Weights of a small transformer language model: rotary positions.
Each number is 200 + 20 x the weight over its row's rms, rounded and kept within 0 to 999. Layers, rows and columns count from 0. The size before them is the row's rms in percent of the matrix's.

# layer 4 MLP down (transposed), 1536x384, rms 0.0589, rows 1438-1510, columns 0-47
098,202,224,186,190,197,220,216,239,196,167,185,211,207,189,210,159,169,230,183,200,208,230,206,217,219,218,180,206,180,200,202,189,230,223,181,212,231,204,202,197,220,174,216,160,190,194,184,180
100,205,182,195,218,181,228,188,224,179,213,236,238,217,180,185,235,183,170,195,238,195,177,204,227,206,197,181,200,186,181,220,146,187,202,238,183,159,211,208,203,193,195,195,193,205,201,214,227
102,144,204,172,203,190,226,192,201,206,195,209,199,184,184,218,203,182,197,243,181,196,209,214,181,188,183,222,193,200,226,186,208,216,176,188,193,209,217,187,222,208,205,208,200,159,211,224,212
092,205,234,207,191,175,183,186,208,182,239,162,212,179,191,202,189,174,222,182,193,200,199,162,204,207,211,193,193,195,197,207,177,196,203,208,183,186,248,218,209,216,163,160,187,164,229,191,204
095,159,201,185,179,177,205,180,214,191,191,205,256,173,227,195,209,189,193,203,198,192,205,210,169,205,155,203,184,162,186,200,223,204,213,153,207,203,178,183,245,188,168,192,179,212,218,223,242
097,200,206,204,205,221,196,205,232,171,203,192,177,168,203,230,221,187,203,228,212,179,212,194,229,220,176,195,227,226,209,215,217,201,183,174,227,188,207,213,200,184,180,182,166,189,261,193,208
099,214,216,179,202,179,202,204,207,181,186,134,190,209,196,208,216,172,187,189,160,219,202,209,184,220,226,210,158,186,211,202,206,193,158,183,232,212,219,212,193,184,200,192,220,184,210,202,201
097,201,155,189,176,168,194,198,202,165,173,174,218,234,207,203,171,168,206,232,205,229,172,225,228,182,188,213,230,190,179,162,207,217,176,254,170,202,209,200,229,201,200,191,185,188,217,209,166
092,181,197,201,165,178,217,187,214,203,219,193,210,206,203,178,233,188,162,171,191,198,238,211,235,191,141,201,183,199,198,202,190,175,174,214,205,222,186,202,225,160,215,185,227,188,207,202,187
113,239,205,182,190,206,188,208,140,215,192,125,174,192,209,199,169,205,183,178,211,248,220,201,266,198,182,199,178,195,169,208,219,185,200,209,193,187,162,202,199,204,203,183,226,228,218,193,230
104,183,190,188,232,232,182,182,212,204,194,215,206,170,224,206,168,170,184,190,186,198,219,209,204,202,210,209,223,200,213,195,252,224,195,194,160,216,223,218,189,208,193,235,197,182,187,199,204
099,212,187,207,170,234,197,208,187,187,185,149,192,228,166,192,192,185,220,184,193,164,220,169,214,225,179,210,196,186,194,207,194,219,212,173,176,216,194,201,211,219,185,195,200,183,185,199,212
104,194,181,177,192,197,203,212,193,182,193,151,236,248,229,184,213,190,223,182,231,208,207,214,199,225,204,205,204,205,166,189,212,219,194,205,184,200,183,174,186,211,211,204,204,192,212,195,243
093,211,204,204,182,209,156,185,206,198,202,205,213,193,160,196,215,184,199,195,185,192,214,212,213,215,228,193,189,189,194,202,207,171,190,233,202,226,199,198,215,207,188,191,178,183,210,190,226
102,198,221,191,183,233,210,196,215,233,180,158,190,187,196,198,232,220,175,204,208,200,199,203,183,196,166,221,213,191,201,194,202,207,190,235,204,184,183,224,241,228,226,212,195,205,195,184,209
100,203,208,228,203,174,196,211,195,210,193,231,192,219,226,214,207,199,234,170,212,203,191,189,194,181,213,188,214,204,200,190,178,182,222,205,203,194,200,212,223,187,159,226,216,171,190,207,187
097,221,190,186,216,238,221,193,216,180,168,208,172,237,185,175,202,195,206,190,207,198,191,183,221,197,214,196,191,239,225,226,228,193,204,211,184,200,203,185,193,200,184,184,186,213,215,197,205
095,182,204,232,189,223,200,177,220,198,221,221,221,169,217,220,179,190,225,189,202,201,177,166,206,187,191,195,209,211,206,201,180,204,189,211,173,245,215,177,191,224,196,184,183,203,220,204,196
103,175,197,168,193,216,184,220,182,205,207,202,190,170,220,193,198,217,205,167,217,199,206,224,205,164,204,209,147,209,190,170,195,179,194,217,175,189,174,221,160,183,191,211,188,216,224,180,202
101,193,230,208,214,193,205,172,208,184,218,187,218,172,178,179,171,188,185,189,193,213,192,235,197,225,233,223,264,192,232,189,194,223,189,219,225,204,223,178,188,177,212,188,221,188,220,214,206
104,155,213,204,208,182,179,207,164,216,240,202,203,176,201,226,198,185,182,206,187,225,162,214,231,199,243,201,188,221,223,206,183,222,183,194,180,205,214,233,224,173,206,163,200,204,206,197,181
102,200,204,165,201,187,202,178,208,210,197,256,193,167,184,215,209,226,225,213,190,205,231,179,192,203,199,197,197,206,211,239,185,236,220,206,193,189,222,192,161,152,213,200,173,214,217,205,188
106,223,220,205,196,209,216,208,211,216,189,124,174,202,195,219,181,202,191,181,198,175,185,230,187,181,195,198,203,179,238,210,181,196,189,230,220,180,183,178,178,206,197,220,159,191,195,209,177
103,207,236,207,215,206,180,179,198,217,177,121,175,181,207,198,198,191,223,182,197,176,205,203,212,183,203,212,183,198,214,182,157,193,220,183,161,186,215,182,192,197,227,205,210,200,181,219,198
100,199,203,188,242,187,228,196,169,199,172,153,209,216,196,202,197,198,177,168,203,213,204,210,206,219,202,189,178,204,202,199,218,173,201,200,187,233,224,186,201,186,219,182,217,211,233,186,252
096,219,207,191,190,208,167,186,226,197,193,212,227,195,261,187,199,153,201,195,197,167,172,197,220,209,207,214,216,197,198,191,231,185,195,213,178,184,215,219,198,182,184,199,161,181,192,167,198
104,222,220,182,177,235,209,196,198,187,207,110,193,163,184,191,211,233,204,211,193,203,209,207,217,209,203,233,209,196,210,201,212,220,203,197,231,235,175,210,175,215,225,235,208,240,205,203,212
108,160,202,228,173,232,221,180,224,172,165,204,207,179,186,199,193,201,215,202,199,187,219,211,198,211,228,243,229,219,207,196,223,214,189,191,200,163,209,224,225,209,186,240,228,172,211,204,202
092,181,219,219,174,219,195,200,205,178,187,187,189,224,197,188,183,214,202,201,222,215,207,194,190,199,185,177,208,186,203,217,211,213,200,148,196,199,182,241,244,180,208,221,205,221,203,210,178
097,191,218,187,197,187,198,212,174,210,200,159,203,222,180,188,186,181,194,189,188,205,225,190,208,167,204,176,193,183,155,228,217,186,177,208,201,229,209,225,222,216,197,188,218,201,232,207,194
093,228,222,203,192,159,186,203,169,238,199,254,209,197,203,174,215,194,189,201,194,178,209,201,171,212,205,199,187,227,212,169,200,185,174,181,186,195,229,151,196,205,196,204,162,208,186,184,172
102,176,209,187,175,184,210,212,207,222,194,231,214,193,199,220,176,152,189,186,181,207,252,203,216,185,202,207,195,213,184,194,221,193,196,179,228,213,214,225,205,180,225,159,231,177,187,196,182
095,199,220,205,196,187,201,218,155,169,228,189,191,176,202,198,212,174,226,199,189,199,177,190,228,223,191,211,171,227,208,178,197,217,204,206,177,210,161,197,195,173,215,156,206,216,169,234,190
094,182,205,211,185,235,209,197,223,224,179,168,161,198,198,189,196,215,218,181,180,225,203,190,191,196,204,221,209,218,243,177,217,211,211,205,154,157,186,198,185,195,236,201,206,203,207,236,212
100,193,202,172,206,196,201,201,224,174,197,196,171,175,172,196,191,206,163,223,187,171,170,151,188,224,213,154,197,174,197,238,186,202,238,234,195,192,214,193,197,214,167,219,222,221,178,203,191
100,220,224,185,171,168,208,192,172,231,195,194,215,173,207,210,230,188,210,197,185,199,189,214,195,189,189,190,180,254,189,209,183,217,196,205,206,200,211,177,208,221,205,203,220,228,203,166,194
101,216,192,215,200,210,184,207,195,172,189,215,192,190,206,219,227,206,218,189,216,193,207,193,207,191,209,204,183,189,172,174,196,186,195,191,184,205,162,210,181,231,184,210,188,177,200,171,199
103,193,194,234,206,198,225,206,204,189,227,156,200,210,209,190,199,197,207,214,182,218,206,220,201,188,228,205,211,212,210,178,186,194,214,161,169,217,204,220,205,236,186,224,212,189,192,182,243
099,175,196,234,193,188,205,215,188,207,207,147,217,199,225,232,189,207,219,189,236,238,218,198,188,137,198,203,228,199,175,211,225,200,214,199,169,204,154,225,211,150,196,195,188,212,224,205,201
102,203,192,182,202,223,173,203,222,213,225,192,164,180,206,175,177,164,177,203,207,211,179,229,202,206,189,156,164,214,235,191,183,203,215,209,189,176,163,204,211,191,224,199,184,229,194,212,221
098,172,197,221,177,203,214,198,209,194,215,187,203,196,193,192,191,220,212,220,176,178,174,225,212,237,176,234,181,190,227,202,174,222,192,227,222,215,175,196,198,199,225,206,210,189,208,209,205
094,185,187,218,192,191,234,174,210,224,189,239,191,219,223,208,182,187,199,209,235,204,200,229,156,197,222,185,164,178,185,220,187,196,217,179,180,183,178,173,212,185,199,195,178,203,236,199,234
097,187,195,173,224,179,188,209,177,220,209,188,187,189,213,187,201,184,183,176,193,195,199,224,160,168,202,198,182,182,183,214,193,196,225,175,237,234,212,211,199,189,197,211,237,191,210,196,201
100,190,230,187,214,183,208,174,211,225,201,173,216,182,236,207,197,246,206,192,195,236,220,195,215,203,228,188,210,201,211,215,214,214,215,182,226,195,208,198,183,244,214,217,171,226,169,197,228
100,206,215,205,197,197,184,226,183,185,221,227,213,196,197,219,193,172,211,222,201,163,185,183,200,195,190,207,192,176,178,265,205,157,242,168,157,162,204,222,219,208,206,185,194,209,195,170,220
102,244,211,214,188,183,205,155,192,197,177,173,191,247,178,212,211,216,201,204,191,228,203,217,191,153,209,193,164,188,198,214,211,171,186,178,220,193,166,212,192,193,188,204,223,242,175,191,204
093,208,194,219,223,169,175,210,218,201,233,199,205,226,212,182,198,229,204,199,195,190,221,196,169,182,212,168,168,190,176,176,192,221,165,201,203,209,224,240,209,182,222,205,217,184,187,161,214
108,183,187,229,167,208,157,224,194,212,206,168,214,196,186,186,187,147,182,179,220,199,217,189,220,184,209,171,168,180,218,211,221,194,179,214,228,188,227,206,179,193,177,180,225,207,219,192,206
106,209,217,186,194,200,198,234,180,181,194,252,206,227,227,191,199,176,201,250,185,185,197,176,188,205,230,222,194,176,201,220,193,211,217,226,183,213,213,203,180,218,177,230,193,192,210,171,144
105,135,218,202,197,233,211,193,211,213,199,213,225,230,199,193,239,229,214,215,211,217,190,187,213,246,204,191,203,220,192,213,189,211,217,205,192,216,187,195,187,202,210,201,203,183,183,197,200
102,202,243,220,210,172,174,162,215,184,210,199,187,211,198,191,230,218,166,203,185,160,201,186,213,196,183,180,198,181,218,199,190,202,219,192,220,235,224,197,204,214,191,216,167,222,191,209,205
101,219,171,184,165,236,181,223,224,237,209,219,209,211,192,200,220,186,202,207,188,253,201,240,177,183,208,219,208,195,237,169,184,210,219,184,175,176,199,198,207,188,190,198,225,145,198,184,188
100,160,183,210,216,148,210,182,199,181,211,207,185,186,178,211,195,166,160,204,205,208,146,155,168,204,234,188,188,202,217,172,234,200,244,178,177,199,194,169,169,169,209,188,204,213,210,186,204
100,211,217,175,194,225,194,202,189,194,186,216,219,225,184,214,211,196,189,180,205,135,209,206,206,214,184,212,195,206,184,205,219,192,205,207,209,239,241,229,207,210,219,198,178,201,212,211,185
105,178,210,199,168,197,223,211,160,184,204,208,201,194,221,203,220,213,203,189,200,227,196,198,208,191,203,195,205,239,206,224,195,228,187,228,170,194,169,219,200,228,203,164,206,246,192,167,195
094,160,200,197,226,209,186,205,200,179,148,166,213,171,199,201,198,203,153,199,212,194,184,207,159,196,223,207,194,184,199,181,196,215,204,235,194,201,206,199,204,196,171,165,219,209,182,156,211
099,218,215,188,213,209,172,216,166,188,206,169,222,199,219,174,164,197,223,204,164,256,188,199,228,181,216,162,205,179,181,196,211,176,165,219,221,192,201,198,194,196,197,208,170,220,212,187,212
106,206,216,189,180,177,206,161,210,201,190,182,230,181,240,195,211,208,179,206,180,206,198,211,242,149,179,188,167,194,202,172,152,173,196,201,157,208,216,230,184,217,201,224,175,204,195,163,183
095,175,200,194,216,192,203,178,195,239,211,188,231,204,207,224,200,174,203,202,210,167,181,203,192,195,213,193,204,210,185,185,224,185,184,176,222,231,213,214,194,233,223,196,223,179,193,202,166
097,171,195,176,209,227,186,198,197,192,196,186,203,168,205,183,205,227,176,176,219,154,163,185,204,237,219,205,177,200,183,207,186,194,216,206,237,191,194,195,237,235,160,182,217,195,206,185,180
103,195,208,186,199,165,186,212,217,186,223,226,213,176,203,221,178,202,195,157,213,162,177,205,210,172,212,170,203,192,237,206,213,193,206,208,222,182,161,177,203,175,197,225,225,213,197,192,176
103,218,229,216,212,213,219,200,197,180,194,202,197,184,202,236,218,225,155,197,204,222,192,217,200,189,199,223,214,210,231,167,242,216,186,181,218,195,247,212,182,227,209,211,162,197,210,193,233
103,201,194,187,175,175,194,199,208,196,171,217,177,169,227,222,202,229,205,198,219,219,165,198,223,196,169,200,208,168,180,202,220,194,198,194,200,202,199,180,189,172,145,237,225,192,197,226,201
100,215,178,241,189,208,207,227,199,230,213,249,220,190,210,203,194,192,179,197,191,176,219,178,210,176,200,217,207,192,191,204,169,199,202,171,198,183,229,197,205,194,174,174,197,196,200,219,187
105,252,196,224,210,182,205,201,209,237,209,182,167,221,188,194,185,183,195,204,197,199,209,213,189,191,198,224,166,200,198,196,212,178,208,210,205,195,235,196,214,203,176,178,222,180,193,220,207
102,211,204,191,214,180,238,197,193,192,175,202,187,207,219,228,182,232,207,177,200,188,182,182,210,190,200,222,227,214,194,187,205,211,247,203,169,206,204,178,237,208,211,167,164,197,205,184,199
102,203,184,209,174,202,195,181,155,203,239,152,201,208,209,179,182,240,191,199,200,187,222,198,169,172,192,186,199,178,181,233,231,242,212,205,186,176,214,200,203,185,202,197,197,203,226,192,194
101,197,217,175,206,204,151,201,222,187,203,178,189,182,212,188,237,174,173,179,190,180,187,165,221,226,207,216,199,187,179,203,192,211,172,165,209,220,217,194,183,242,222,217,219,212,198,212,207
100,222,193,202,185,184,203,229,198,175,221,195,202,196,213,211,188,217,213,188,235,210,188,199,198,227,212,197,222,232,219,201,174,217,227,172,212,210,216,210,205,176,182,210,180,210,194,229,158
089,211,202,185,207,210,235,188,207,199,216,189,220,211,193,184,231,208,240,231,206,192,185,180,200,197,175,169,215,182,195,187,178,197,212,199,206,207,161,153,195,219,190,218,191,181,182,211,211
093,208,242,183,213,216,193,220,151,162,225,163,234,203,203,243,217,176,230,234,190,179,192,241,211,188,195,186,173,209,225,175,195,234,200,199,222,204,196,161,216,232,171,226,196,228,234,193,153
089,190,193,211,203,224,213,213,177,189,180,185,192,169,219,239,182,201,216,215,210,191,176,211,219,177,190,199,184,178,196,210,206,211,164,180,175,212,207,204,211,221,214,205,182,224,202,214,230
101,189,222,180,160,220,189,203,209,182,216,160,217,186,185,216,203,233,208,161,194,219,204,204,221,206,183,203,220,214,210,205,206,166,230,221,223,182,209,178,208,164,198,203,215,216,185,196,206
# layer 4 MLP up, 1536x384, rms 0.0766, rows 1439-1510, columns 0-47
100,222,234,212,207,199,185,216,148,210,183,186,173,197,208,231,156,220,227,195,180,191,211,184,180,216,206,208,207,220,210,178,220,208,214,142,197,210,180,187,188,187,222,195,192,205,225,200,222
100,240,174,221,183,206,169,236,202,185,187,197,197,189,197,184,196,209,191,169,212,202,192,206,206,193,211,204,211,196,210,186,190,194,216,200,203,201,214,207,244,206,217,194,184,223,205,190,159
097,196,178,179,195,229,196,207,174,202,189,193,208,174,192,219,191,223,180,207,200,210,186,229,209,215,195,244,203,215,210,216,195,161,207,189,183,186,184,195,180,206,218,215,223,200,185,209,194
095,204,196,219,198,197,216,213,194,190,180,206,169,227,197,205,219,192,162,180,181,207,206,195,178,192,218,246,230,199,210,182,207,201,209,227,164,212,165,237,168,180,197,214,241,222,212,195,175
100,213,181,178,178,206,184,197,172,213,181,209,215,240,169,191,175,204,187,192,193,224,196,210,199,200,244,232,197,205,200,230,192,183,209,230,179,218,211,206,190,216,206,226,196,202,152,216,186
102,192,193,200,180,218,161,205,170,240,184,222,201,177,234,170,200,195,209,185,185,197,201,198,232,216,162,189,217,168,217,187,225,180,201,199,178,165,171,152,219,225,187,208,199,212,205,186,189
100,193,237,218,206,231,212,215,222,221,203,208,184,175,198,218,233,218,197,172,196,177,201,169,208,217,222,211,174,193,225,244,204,191,224,182,208,199,214,193,187,203,233,232,185,230,178,204,211
089,211,181,179,212,218,180,169,194,191,182,197,181,212,184,234,210,223,217,228,210,189,141,189,184,180,258,191,203,207,159,207,186,196,238,199,223,209,196,162,193,229,208,201,175,191,183,185,209
092,199,177,219,155,214,189,226,220,152,246,197,215,249,243,223,215,244,190,180,203,173,224,190,204,188,216,215,167,221,218,193,220,223,214,185,179,215,227,232,179,202,210,184,229,180,204,190,195
102,222,184,182,198,199,222,207,188,219,194,182,207,243,169,227,250,228,201,169,178,202,179,193,198,187,196,213,164,209,189,182,149,184,175,188,208,179,168,181,214,181,212,202,230,197,185,205,205
102,205,217,203,233,190,201,178,209,209,202,205,199,190,204,171,196,202,195,187,202,239,167,229,196,175,212,207,227,201,178,172,215,160,182,233,197,204,158,165,188,212,213,207,203,204,202,191,183
099,213,213,201,193,209,213,210,208,254,190,220,217,227,188,211,198,227,160,234,225,239,189,192,170,165,188,196,198,197,223,228,181,214,206,200,202,185,227,189,171,230,207,219,187,175,190,199,205
098,174,207,191,158,218,216,203,165,190,172,169,174,186,260,216,202,231,169,222,222,193,176,180,209,184,203,208,185,224,183,236,185,205,190,185,203,200,226,229,182,219,200,189,196,192,189,204,194
102,237,195,185,203,209,155,200,197,222,188,200,208,221,192,158,186,182,183,185,178,216,217,216,190,227,193,167,158,208,234,202,169,208,174,201,212,219,209,174,167,225,163,201,191,197,174,230,192
095,167,192,228,197,201,200,210,189,159,202,181,207,203,182,194,183,202,222,224,225,202,210,234,208,260,220,207,210,213,164,222,196,187,216,217,223,187,192,208,207,206,184,183,211,178,217,218,199
101,180,206,216,185,165,169,209,209,220,225,180,202,192,205,185,214,197,173,213,199,197,190,211,177,185,177,194,253,218,174,185,182,174,189,187,205,207,186,195,199,206,208,184,198,200,181,209,202
100,209,197,183,198,195,193,202,182,188,215,146,178,220,202,179,212,194,186,224,225,200,224,199,222,177,194,205,211,189,182,231,202,189,213,198,222,145,197,210,187,191,203,228,224,225,221,191,213
098,254,205,177,204,197,199,186,181,180,192,200,187,217,213,179,206,210,164,199,202,198,177,171,163,192,176,202,209,194,198,210,168,228,216,201,213,203,227,158,219,210,204,177,171,207,148,208,185
105,200,200,208,213,209,225,225,210,236,162,178,198,228,209,214,229,186,210,193,181,206,228,197,201,183,204,181,153,212,185,217,209,187,206,170,167,186,178,198,206,213,176,221,197,210,198,223,192
104,234,174,208,217,196,202,185,212,197,143,205,172,232,188,184,206,222,213,196,221,202,201,212,176,219,199,181,163,178,175,192,207,140,242,198,207,191,215,180,207,188,191,210,230,195,218,201,188
099,221,174,189,193,186,199,204,196,192,182,133,199,231,228,214,192,156,189,177,213,190,212,207,256,178,218,207,238,205,183,182,198,152,223,213,204,253,238,181,199,244,187,202,190,221,170,226,166
110,192,196,185,235,162,217,195,210,169,197,234,214,179,199,214,239,215,217,174,215,174,221,188,230,251,176,235,194,215,192,194,240,189,208,194,172,240,209,200,191,196,161,205,226,170,219,188,167
100,202,155,190,177,180,177,210,178,216,202,222,237,223,207,225,201,168,200,230,203,190,189,229,192,201,192,172,194,191,194,206,216,226,213,173,237,223,164,200,203,234,176,189,205,190,207,179,201
107,179,203,217,184,202,154,219,233,223,219,246,199,170,200,201,190,192,212,236,212,219,213,181,201,237,190,209,172,195,225,206,225,227,189,204,239,176,170,221,171,243,161,206,234,181,181,202,180
098,183,217,205,226,221,229,191,210,193,188,217,202,215,169,215,219,207,226,213,210,204,215,214,191,173,209,187,190,217,208,183,163,187,189,207,231,177,197,186,237,200,230,181,207,199,214,183,238
104,155,202,218,213,192,181,193,205,205,184,214,192,208,198,221,190,190,196,210,209,174,229,202,216,195,207,181,241,182,203,194,209,190,181,187,178,190,208,183,183,158,178,180,192,176,218,200,215
113,208,184,187,209,190,197,228,177,200,207,206,191,211,191,196,225,205,172,182,223,180,175,165,226,186,173,173,175,190,190,231,186,217,223,199,216,200,203,198,198,196,185,181,169,188,238,213,198
093,213,202,168,221,189,184,210,175,177,177,182,194,201,244,186,187,209,205,260,166,241,197,187,200,205,187,218,211,233,221,167,193,175,209,189,222,212,220,223,168,212,205,148,161,207,212,176,203
100,204,200,196,186,169,181,190,247,199,221,170,210,196,219,215,228,186,188,197,190,208,188,213,177,231,216,219,218,199,217,196,189,162,187,203,208,178,210,179,180,210,209,232,214,198,172,186,222
089,201,208,190,203,213,226,170,186,210,159,202,186,218,204,220,206,209,219,183,215,231,203,213,221,209,195,205,199,197,181,218,212,202,196,214,232,201,193,227,191,192,193,195,192,169,235,212,199
105,218,178,198,189,226,197,188,220,189,229,172,178,193,197,179,206,238,205,212,211,183,166,202,196,225,226,203,185,218,227,215,191,187,211,205,197,215,175,189,176,185,192,219,189,215,228,202,221
097,175,181,189,195,206,210,189,230,193,179,217,240,217,201,188,177,217,201,197,210,221,201,207,225,193,199,211,210,187,186,222,180,160,235,212,200,187,237,212,203,192,214,256,185,190,229,197,202
098,229,213,224,213,171,160,215,182,179,195,217,241,204,221,178,211,192,223,230,191,189,201,191,221,228,210,167,177,202,176,202,186,193,208,210,236,217,202,202,210,210,162,181,200,193,204,181,205
104,216,226,165,188,226,202,190,210,219,204,180,196,203,221,222,206,175,237,147,191,228,199,218,188,165,174,232,236,225,171,185,199,194,185,224,230,216,166,189,200,213,216,192,177,221,195,216,199
100,221,168,181,188,217,201,194,211,188,188,196,184,229,212,195,172,234,198,212,203,181,213,168,207,212,217,214,211,187,195,177,221,157,210,203,189,217,178,205,218,183,170,242,178,188,216,249,181
102,182,178,164,220,202,208,184,232,200,187,184,160,201,194,213,191,178,184,223,178,184,184,200,217,205,201,180,233,199,208,192,221,208,175,246,215,183,234,202,186,220,210,199,204,219,214,214,191
095,198,208,170,207,196,225,196,195,230,186,190,210,223,185,199,196,182,176,213,201,232,213,169,174,202,188,175,195,203,209,206,174,201,201,197,218,219,199,177,194,186,214,188,177,210,190,238,182
098,223,202,177,219,220,211,178,206,210,210,248,204,188,215,203,200,199,189,218,187,182,148,219,167,253,178,218,187,193,202,193,187,184,191,208,218,246,218,201,211,219,196,195,226,166,191,185,204
105,220,201,229,186,191,210,192,195,176,178,181,209,197,190,216,222,217,219,216,174,209,200,204,186,193,193,221,208,222,141,190,198,204,188,210,204,225,210,229,196,184,194,185,177,154,176,197,174
096,217,204,214,186,187,220,210,191,197,202,210,197,171,229,201,184,225,222,180,220,243,204,214,187,175,226,175,232,185,164,210,207,175,203,202,204,168,227,192,217,221,178,200,162,179,195,207,208
099,208,244,208,205,202,215,231,181,193,223,161,234,196,182,218,205,193,184,200,177,204,218,160,225,193,195,200,211,224,188,173,224,228,152,202,204,227,245,207,196,221,170,218,222,184,187,201,166
099,216,235,220,196,178,223,192,225,203,174,239,163,228,197,187,214,209,190,182,217,218,223,200,211,188,213,214,194,188,179,195,223,186,192,200,198,216,196,196,209,192,203,192,162,169,194,207,184
102,211,188,207,169,192,185,182,198,185,184,245,190,213,160,197,194,198,209,219,196,171,188,195,171,180,154,198,224,198,189,186,170,213,206,212,208,205,182,202,200,188,187,189,223,186,208,204,164
098,184,183,206,199,192,209,186,195,187,164,177,201,175,219,191,176,202,220,233,175,225,229,206,187,191,196,200,201,234,199,202,195,223,189,187,209,241,189,165,200,199,154,184,188,186,233,204,204
107,203,191,201,210,196,180,230,199,216,230,213,194,179,180,186,169,194,200,186,217,235,181,165,210,224,211,194,240,216,206,201,196,213,213,187,161,191,222,192,202,193,190,190,185,165,222,184,196
095,188,244,179,173,234,197,184,163,220,186,160,168,198,212,218,183,202,184,220,216,206,220,213,221,203,229,231,222,216,213,226,181,189,191,203,187,192,172,177,181,236,163,200,203,173,191,189,173
106,181,212,169,219,207,225,175,200,157,190,208,178,203,198,200,210,219,202,217,201,196,220,222,197,194,187,198,219,185,161,202,185,181,191,194,163,205,147,186,195,212,199,256,197,226,203,193,220
100,170,190,217,213,189,200,182,209,196,216,188,217,203,187,194,215,233,189,172,185,201,187,231,203,220,221,176,222,187,219,183,167,207,225,213,198,225,201,202,217,199,224,189,225,177,200,220,176
099,214,205,193,206,198,202,197,210,198,208,220,177,179,223,230,182,159,220,214,183,208,217,191,216,191,195,195,216,178,187,205,183,197,224,169,212,198,189,187,234,218,197,219,210,209,225,204,206
108,223,204,174,196,226,212,217,202,219,176,183,229,183,212,206,188,193,236,162,219,200,176,218,161,207,213,205,172,227,199,179,205,195,187,207,180,150,199,203,182,177,220,214,233,211,235,192,212
107,178,192,195,200,164,205,201,212,200,198,194,218,187,180,212,188,209,198,199,198,169,194,144,177,209,176,206,200,182,189,224,224,188,202,202,186,214,181,187,179,216,229,210,186,213,197,241,201
098,212,209,183,212,210,195,218,198,226,203,180,196,231,212,184,200,189,191,212,176,177,242,233,231,192,176,235,206,182,201,235,172,211,197,245,189,240,218,209,215,184,201,241,216,197,217,166,219
105,201,176,194,212,216,175,196,209,224,227,172,176,222,197,199,209,196,210,180,186,241,215,179,178,195,232,193,203,207,197,202,186,204,208,193,200,179,200,177,204,201,175,186,180,192,211,228,206
102,197,193,180,236,195,193,237,239,215,191,172,170,200,225,239,191,180,175,196,166,194,195,215,181,193,177,154,191,206,186,207,218,190,223,166,224,218,210,167,205,158,177,207,199,157,210,219,194
097,238,172,222,167,187,241,229,227,235,208,217,222,195,190,198,194,194,214,190,206,206,210,227,198,231,227,214,206,211,180,210,196,177,197,199,198,217,199,169,183,194,201,230,197,210,182,221,189
097,196,205,186,162,190,230,198,240,209,211,211,200,176,200,188,230,240,176,202,209,164,190,208,197,238,187,220,186,219,211,187,187,186,193,192,180,208,173,199,194,203,181,197,216,223,215,215,175
100,192,186,217,199,236,187,223,202,196,199,216,185,224,181,211,176,213,142,222,198,181,197,145,167,207,204,225,223,209,193,220,221,252,213,178,216,184,240,156,188,197,205,134,237,163,192,223,219
099,175,202,229,197,204,221,185,204,150,182,200,192,200,197,192,219,232,215,198,222,209,194,193,204,213,216,228,183,187,200,217,161,204,209,209,184,192,205,189,220,187,187,221,173,242,228,184,231
093,212,188,219,193,189,180,186,224,218,182,230,211,226,238,200,195,166,224,221,201,214,203,246,179,157,221,214,204,201,213,198,209,230,177,184,189,186,189,192,156,204,195,224,196,191,213,224,219
098,195,192,205,214,248,187,223,180,208,174,165,206,218,188,212,212,200,190,210,183,241,196,187,229,181,194,234,169,208,203,209,200,182,217,207,211,229,214,199,180,192,182,185,165,195,198,216,198
102,186,213,194,151,218,204,211,192,176,199,190,225,170,172,201,197,214,233,220,205,193,211,176,209,213,155,190,193,173,177,243,194,232,204,190,209,211,200,203,198,225,199,178,200,185,194,194,173
103,194,211,215,212,191,169,211,217,222,192,197,226,228,193,198,185,191,210,211,185,241,220,225,146,201,195,197,220,238,204,191,203,185,205,215,235,214,189,199,196,208,229,152,227,235,193,198,177
097,206,196,156,202,181,202,222,184,192,207,215,185,218,191,206,209,236,202,175,193,193,158,194,169,246,204,171,190,229,218,194,224,204,220,231,201,209,198,184,181,225,194,251,212,200,195,170,202
107,149,203,185,169,225,205,191,204,166,200,187,210,158,219,210,221,205,178,196,231,168,196,174,214,177,163,184,248,201,217,195,214,218,178,191,227,186,198,198,196,188,210,206,181,182,213,190,207
099,188,171,203,192,221,183,175,210,216,222,190,172,200,146,189,232,187,204,237,204,208,184,182,204,202,240,212,194,195,212,213,177,196,165,201,186,155,186,202,215,233,198,196,214,187,189,236,205
101,208,222,196,219,178,217,203,219,182,167,229,205,182,215,197,210,176,204,177,204,221,189,205,203,221,199,189,190,193,219,195,200,165,181,188,198,194,182,227,179,193,170,229,181,217,178,194,210
098,172,198,199,171,209,219,224,202,205,180,196,267,213,201,188,155,232,186,168,183,196,228,187,212,207,203,223,187,224,230,192,211,194,223,206,201,182,192,222,186,206,218,184,177,183,177,199,220
101,179,200,188,216,221,204,220,185,227,198,227,179,196,195,207,198,177,190,202,200,218,189,194,181,177,207,219,211,186,179,200,195,195,206,178,175,214,191,199,191,199,225,207,232,170,170,193,239
092,212,175,224,191,196,183,201,196,221,213,183,202,184,189,184,198,210,143,198,178,201,215,210,211,179,209,197,252,209,219,231,205,205,190,210,189,194,167,209,217,196,194,183,216,193,173,200,195
088,174,202,215,192,156,192,195,213,223,199,246,181,173,224,210,228,203,186,176,201,179,201,168,216,202,208,214,179,243,201,195,188,181,175,174,197,199,223,227,173,222,223,212,169,190,195,211,234
090,191,210,216,188,197,171,165,231,212,216,214,180,221,198,184,218,202,190,169,193,209,241,221,203,196,211,175,223,195,169,189,189,186,199,233,188,228,178,200,165,183,151,182,199,174,186,176,168
098,187,173,206,212,178,210,196,186,227,185,201,193,231,187,194,197,208,197,236,204,177,206,200,197,199,218,194,182,168,205,179,199,210,167,193,178,206,199,187,172,237,223,224,191,208,199,208,199